Weights of a small GPT-style language model, trained from scratch on English Wikipedia: 9 layers, 888M tokens.
Each number is 128 + 32 x the weight over its row's rms, rounded and kept within 0 to 255. Layers, rows and columns count from 0. The size above them is the row's rms in percent of the matrix's.

# layer 2 MLP gate, 2048x384, rms 0.0822, rows 435-456, columns 48-95
size [ 91  96  96 103  97 104 103  92 106  96 104 101  98 100 101  98 100  96  98 104  95 101]
[[185 120  75  61 112  92 129 137 175 157 118 137 117 159 149 138  61 116 114 137 117  76  94 128 151 149 124  74 123 106 153  63 110 125 114 137 156 141 150 119 182 110 143  91 142 102 156 158]
 [152  38 125 131 147 137 119 143  92 158  94 220  78 126 190 101 157 164 120 107 118  76 143 113 133 111  95 132 119 117 155  79 220 106 101 159  98 131 132 139 127 131 104  77 196 163 152 161]
 [127 126 110 140 100 129 150 150 179 143  71 116  71 114 102 104 129  99  65 180  52 168 149 132 168  95 171 158 144 160 127 139 145 159 158  81 141  91 171 187 104  97 130 133 112 159 152 102]
 [125 120 111 101  92 132 200 182  88  92 122 126 170  94 180  96 102 180  92 111 140 127  71 113 165 128 171 134 134  80  97 147 160 161 131 129 133 124 110 116 138 108 102  97 164 169 100 189]
 [141 120 104 125 150 170 110 164 136  60 142 112 122 167 150 127 147  76 104  91 114 142 145  97 113  91 166 150 150 111 115  85 181  87 126 136 109 195 109 127 129 109 131 156 163 168 175 172]
 [ 97 133 118 110 114 154  65 183 116 157 114 168  83  32  86 148 188 113 109 134 140 103 151 150 103 106 152 157 126 110 143 140 161 159 142 169 126 137 120 138  72 147 127  73 113 125 130 164]
 [ 93 129 104  90 128 127  94  96 137 153 152 121 156 107 142 139 155 128 113 138  91 146 166 149 124 117  67 123 104  89 151  85 159 127  96  83 127 129  92 161 142 134  70 125 117 147 178  82]
 [156 151 137 117 126 138 107 176 153 118 101 132 126  79 101 169  96 146  78 164 142 113 112 145 135 150 145 185 138 152  75 143 174  93 115 107 171  92 114 167 120 106 118 231 108 158 183 127]
 [ 98 134 140 150 175 160 111  96 123  82 112 153 141 153 172 126 136 136 153 109 116 142  85 136 211 176 122 120 157 153 140 108 138 127 150  99  56 161  93 138 142 125 124 117 117 164 218 103]
 [ 58 114 140 137  91 149 186  87 164 145 126  99 108 153 153 197 161  94 151  73 143  93 144  94  65 132 108 116 128 111  99 142 137 156  91  89 139 127  66  80 117  82 160 149 123 133 114  90]
 [102 134 156 113  88 156  83 116 138 171 115 136 183 112 150 147 156 121 139 128  74 129 165 150 116 123 119 122 136 168 129 225 152 127  62 156 216 134 148 150 148 118 124 108 150 106  94 124]
 [134 170 105 167 155 163 110 106 155 183  80 140 133 113  96 116 114  79 122 152  94 141 177 113 152 165 110 164 143 129  76  85 113 117 162 113 125 126 119 124 185 140 109 135 111  66 203 103]
 [146 129  47 175 172 153 109 133 128 145 129 138 114 141 139 166 106 128 157 154 119  83  99 114  99 115 186  98  91 103 147 170 101  87 147  45 152 172 165 163 165 155 104  86 117  98 144 126]
 [187 152 153 164  91 180 131 102 132 130  97 137 130  71 120 143 148 126 197 155 128 132 133 126 126 154 106 151  43 216 114 119 126 158 144 147 151  68 102 107 158 215 137 111  94 170  98 157]
 [124 122 142 155 128 138  96  84 103 125 163  72 117 153 106 178 144 175 153 125 107 118 128  98  76 153  82 160 128 113 197 165 141  85 133 119 130 107 104 157 105 113 161  95 117  76 116 120]
 [110 100 119 103 178 113 142  94 122 116 119 116  77  78  90 130 151 146 127 139 137  87 158 118  90 117 133 148 170 161 212 148 103  74 129 109 132  96 127  60 100  61 133 167 101 105 140 117]
 [102 122 132 111 109 128  74  95  87  95 142 130 134  69 173  72 131 145 172 146 133 118 119 197  82 154  92 161 122 124 156  94 157 103 168 113 105  77  93  86 156 170 130 128 164 173 144 163]
 [116 139 193 138 162 132 157 102 136 140 145 137  85 101 148 113  67 136 126 179 138 160 153  85 119 107  86 150 122 142 139  78 191 162  99  76  63 152 135 200  87  60 131 136 185 139  98 112]
 [138 133 110 164 159 104 149 125 116  67 123 213 180 123 125 102 107  77 122 192 170  81 130 140 145 109  90 150 114 107 110 145 139 150 156 165 158 161 163 135 164 145 125 144 104 145  58 144]
 [108 106 151 102 206 146 137 112 116  58  98  94 170 138 146 135  74 126 144 144 119 158  85 106 123 154 133 110 131 121 139 131 113 102 161 114 120 143 183 124 178 125 140 180 122 125 191 113]
 [151  54 145 132 126  61  82 155 123 116 136 166  41 127 162 105 102  78  78 109 114 113 132 154  70  97 158 147 115 127  91  93 123 168 149 202 155 116 120 124 175 135 167 112 172 121 168 134]
 [138  79 119  97 106 141 178 183 147 108 127 126 183 101  97 136 107 123 102 121 143 160 118 126 126 124 174  78 113  96 136  77 182 116 137 161 102 137 108  93 165 127 123 144 195 119 144 172]]
# layer 2 MLP up, 2048x384, rms 0.086, rows 435-455, columns 48-95
size [ 81  96  97 104 105 106  98  98  99  96  96  94 107 100 104 101  92 101  99  92  96]
[[146 173 134 157  98 115 138 146 117 126 165 122 114 146  60 102 149 150 122 106 154 104 159 161 106 141  78 161 134 160 126 135 172  88 198  66 145 153 160 102 102 203 122 189 101 120 125 102]
 [140 186 178 140 128 173 106 150 165 161 141  40 147 137 146 228 118 133 133 113 144 178 123 158 102 108 148 189 155 126 168 131 140 149 137 150 158  94 145 155 159 129 137 134  55 112  97 111]
 [121 108 163  99 107  91 138 119 135 120 115 152  77 119 164 128 138 180  97 109 163 148  97 229  99 117 126 149 125 112  86 109 158 113 138 121  84 101 141 137  84 131 138 115 129 162  64  53]
 [ 81 135 116 125 112 138 111 127 104  87  77 129 168  90 161 144 109 177 123 117 151  87 117 104 128 144 144 190 109 115 114 173  61 169 111 145 134 139 165 139 165 142 155 122 116 113 123 124]
 [130 158 149 120 127 152 150  94 113  57  71 157  70 105  96 118 112 160  94 151 109 130  83 104 122 133 216 165 120 109  88 169 127 124  93 106 129 103 164 112 189 134 136 113  86 147  95  80]
 [152  98 140 131 174 184 152 105 196 181 151 122 171 132 150 134 141 139 112 134  92 106  98  93  72 124 115 158 152 103 164 111 160 129  97  66  94 107 103 220 121 145 118 105 127  77 149 102]
 [100 127 151 155 109 184 169 138 163 107 147 184  90 152 141 127 115 148 213 143 170 108 113  99 116  90 135 135 133 148 191 140 145  86 126 183 154 135 127 186 128 180  99 124 198 153 120  99]
 [118 163 149 151  92 150 136 101 145 148 132 183 180 104 147 160  80 101  88 166  92 151 110 132 131 132 146 118  80 130 105 161 138  90 153 109 167 127 130 140  97 102 116 188 107 118 181 118]
 [ 66 165  85 101 117 115  87 159 182 149 127  95 108 140 110 130 172  97 163 142 184  99 131 140  99 108 121 134 142  45 134 124 126 185 110  89 110  94 146 172 104 120 117 130 110 156 109 146]
 [ 79 142  97 139 200 128 103 122  97 109 149 123 127 144  90 164 166 116 130  80  70 164 163 121 168 105  68  87 114 113  83 149 130 165 118  99 116 165  72  95 128 126 125 101 149 127 138 106]
 [147 103  76 104 114 101 104 157 165 148 138 162 135 119 128 130 165 130 127 122  80 155 112 181 139 137 152 160 113 126  85 174 130 149 136 115 209 138 131 123  97  87  99 122 132 125 151 143]
 [127 167 126 138 154 170 150 141 127 176 156 107 157 149 155  89  81 151 100 157  78 184 118 152 131 169 147 113  90 173 177 141 125  78 156 140 180 136 151 159  58 112 167 127  71 185  75  98]
 [134 150 130  72 146 171  84 114  99 207 140 122 121 150  94 107 106  90  96  94 153 109 140 114 186  95 152  93 143  68 169 118 155 130 154 110 169 129  64 105 106 141 175 161 141 186 113 182]
 [157 116  92  48 137 138  98 118 172 102 133 111 147 173 119 161 129 119  89 178 187 137 103 168 117  95  83 132 156 123  80 119 102 127 103 135 136 137 168  85  94 103 103 138 135  45  88 142]
 [163 112 126 160 129 137 180 127  77 111  83 112 178 149 119 156 103 136 145 146 122 118 140 145 107 117 178 120 121 184  89 138 154 149  95 143 129 109 128 126 117 135 137 112 111 186 144 192]
 [ 61 118 118 146 177  88 138 175  75 102 142 136  71 166 147 139 166 157 122  87 158 143 151  98 112 123 138 116 102 154  72 129 118  97 153 125 119 133 129  65 135  89 132 163 149 121 113 105]
 [137 153 156 139 101 162 110 164 119  86 132 107 137 171 170  98 145 161 135 128 132  71 150 133  99 183 182  87 143 135 132 109 106 110 155 101 152  71  85 122  72  69 141 201 125 156  72 106]
 [111  80 211 136 122 178 130  90 129 124  95  76 143 125 124 196  66 100 136 187 158 132  89 194  84 141 167 120 110  98  93 119 121  77 109 167 100  93 152 104 169 169 149 126 142 109 127 123]
 [131 122 121 151 156 155 122 144 145 108 199 147 125  96 147 115 159 111 173 215 135 143 177  65 167 104 118 123  72 135  96  55 131 129 194 148 153 147 127 132  99 122 160  69 105 152 175 150]
 [ 89 136 101 145 135 174  77  69 153 107  71 110 115 150 113 138 172 141 168 120  99 202  97 134 134 126 124 146 126 162 107  98 176 134  92 132  78 154 150  55 140  78 155 152 134  61 109 166]
 [156 128  90  70 103  93 128 134 108 135 150 120  86 116  83 125 100 111 114 160  88  84 127  96  88  99 128 150 122 109  79 161 143 130 159 175 177 121 134 142  95 147 174  53 125  86 168  45]]
# layer 2 MLP down (transposed), 2048x384, rms 0.0345, rows 435-455, columns 48-95
size [ 87 101  98 103 104 106  97  94 100  94  99  98 102  98  97 103  99  98  97  98  97]
[[186  75 125 122 132 136 131  80 175 159 102 102 122 167 189 137  68  86 109 116 105  89 117 131 126 179 111  54 115 123 190  77 114 106  96 184 132 140 119 116 186  94 139  96 130 110 134 160]
 [ 89 114 118 124 115 135 130 138 139  53 151 187 114 134 120 113 157 125  86 130 120 141 136 145 131 171 107 102  81 134 114  57 102  84 122 119  94  67 112  60 107  85 123 139 119 122 122 157]
 [119 118 173 113 163 199 145 137 113 110 117 115 139 107  85 141 130 143 162 101 178 179 116 167 165 132  91 124 134 104 155 124 145  98 103 133 111 159  96  80 161 173 159 139 105 101 109 171]
 [ 72 100 136 116 151 100 122 114 113 100 164 113  84 100 157 131 105 117 108 147 150 135 106 141 132  98 124 120  83  84 117 162 104 186 160 170 106 165 140 136 149 115 126 192  82  80 137  87]
 [163  94 132 152  63 109 158 121 119 131 140 121 123 142  84 166  66 110 164  83 138 133  99 127 102 158 151 170 101 113 128 107  43  97 136 132  72 104 123  90 128  66 174 110 116 123  92  82]
 [109 114 122 104 192 126 175 108 126 143 117 153  84 138 185 170  70 159  85 149 112 180 215 122 119  50  89 172 211 119 158 171 129  93 135 154 130 121 108 209 125 101  83 122 127 131 165 161]
 [138 122  93 112 139 142  62 122  81 108  68 114 134 111 107 130 172 117 111 125 109 160 136 162 105  86 171 120 130 109  88 127 158 191 111  66 149 159 112 130 127 165 190 129  89 186 120 145]
 [164 128 129 142 147 103 168  73 104 172 172 122 124 141  92 134  88  85 110 145  95 111 147  97  91 138 156 155 115 177 107 158 126 202 121 198 121 193 139  52 163 133 139  88 120 124 127 106]
 [209  95 164 162 137 147 145  99 120  83 126 145 142 103 161  99 103 161 121  75 108 199  79 112  91 166 157 161 163 119 128 179 178 160 121 161  52 151 102 130 188 162 125 153 146 150 134 122]
 [137 167 116 160  40 155 157 134 143 162 172  74 126 101 178 104 135 108 109 151 154 105  96 121 123 167 190 207 156 114 114 100 165 118 167 121 169  83 172 150 107 121 138 173 111 118 103 152]
 [142  82 175 131 162 133 150  77 125  68 129 142  79 150 117 134 124 130 111 155 102 130 118 121  91 134 117 101  98  92 114  93 155 111 184 101  58 100 148 144 141 136 135 134 145 136 148 123]
 [149 102 138 155 104 165 121 125 118  73 109 193  59 180  85 141 141 110 141  97 198 118 100  64 159  77  78 149 138  41  48  81 129 176 107 111 101  85 102 113 183 150 115  81 184 105 134 158]
 [144  81 127 107 176  97 135 133  92 131  90 103 143 133 147 168 140 131 152 119 109 125 158 121 161 152  55 124 142 118 112 130 171 147 114 115 149 150  82 102 113  90 126 120 125  98 183 128]
 [ 85  76  87 140 131 136 112 119 153 122 107 177  95 167 168 123 133 162  77 179 156 152  96 133  71  83 133 114 139 131  87 117 157  75 185 115 156 139 102 137 122 147 143 160 141 167 182 107]
 [103  89 140 114 186 126 128  95 133 150 130 113 111 128 154 118 150 160  64 141 123 123 122 152 110 165 134 154 139  92 153 108  85  95 136 106 175 154 111 193 158 110 155  77  91 140 116 140]
 [ 84  71 103 185 143 137 127 148  79 144 176 158 150 165 127 158 126 133 146  66 121 147 164 130 150 124  86 122 113 158 110 122 105 135 158 163  73 127 105  87 126 129 105 136 146 147  73 144]
 [173 145 138 149 179  84 218 145 172 140 121 157  98 141  93 177 123 113 122 126 139 131 133 124 152 102  85 154 108  75 124 159 130 116 103 101 115 208 140 153 124  99 144  88 121  93 180 111]
 [122 163  63 128 120 199 146 117 131 187 173 135  87  77 108 119 183 134 139 129  74 144  78 118 156  98  55  86 108 124 167  96 176 165 134  88 146 154 131 159 140 101  16 105 170 137 117 140]
 [149 121 157  92 142  95 157 162 157 105  76 109 109  92 134 190 148 151 130  71 112  77  89 120 178 151 141 177 189 169 157 196 149  95 127 114 104  69 124  94 166 152 114 229 130 105 116 117]
 [100  93 140 114 120  93 186 138 111 172 178 184 165  67 106 134 189 138 135 118 159  43 164  96 145 122 147 140 144 116  94 165 117 148 114 123 180 134  84 175 123 132  74 124  99 170  91  99]
 [ 91 120 139 140  73 113 145 135 168 118 146  95 144 151 155 120 151  95 117 113 152 178 130 146 178 173 123 108 138  81 177  99 117 103  81 136  84 143 131 127 177  90 130 180  75 143 104 200]]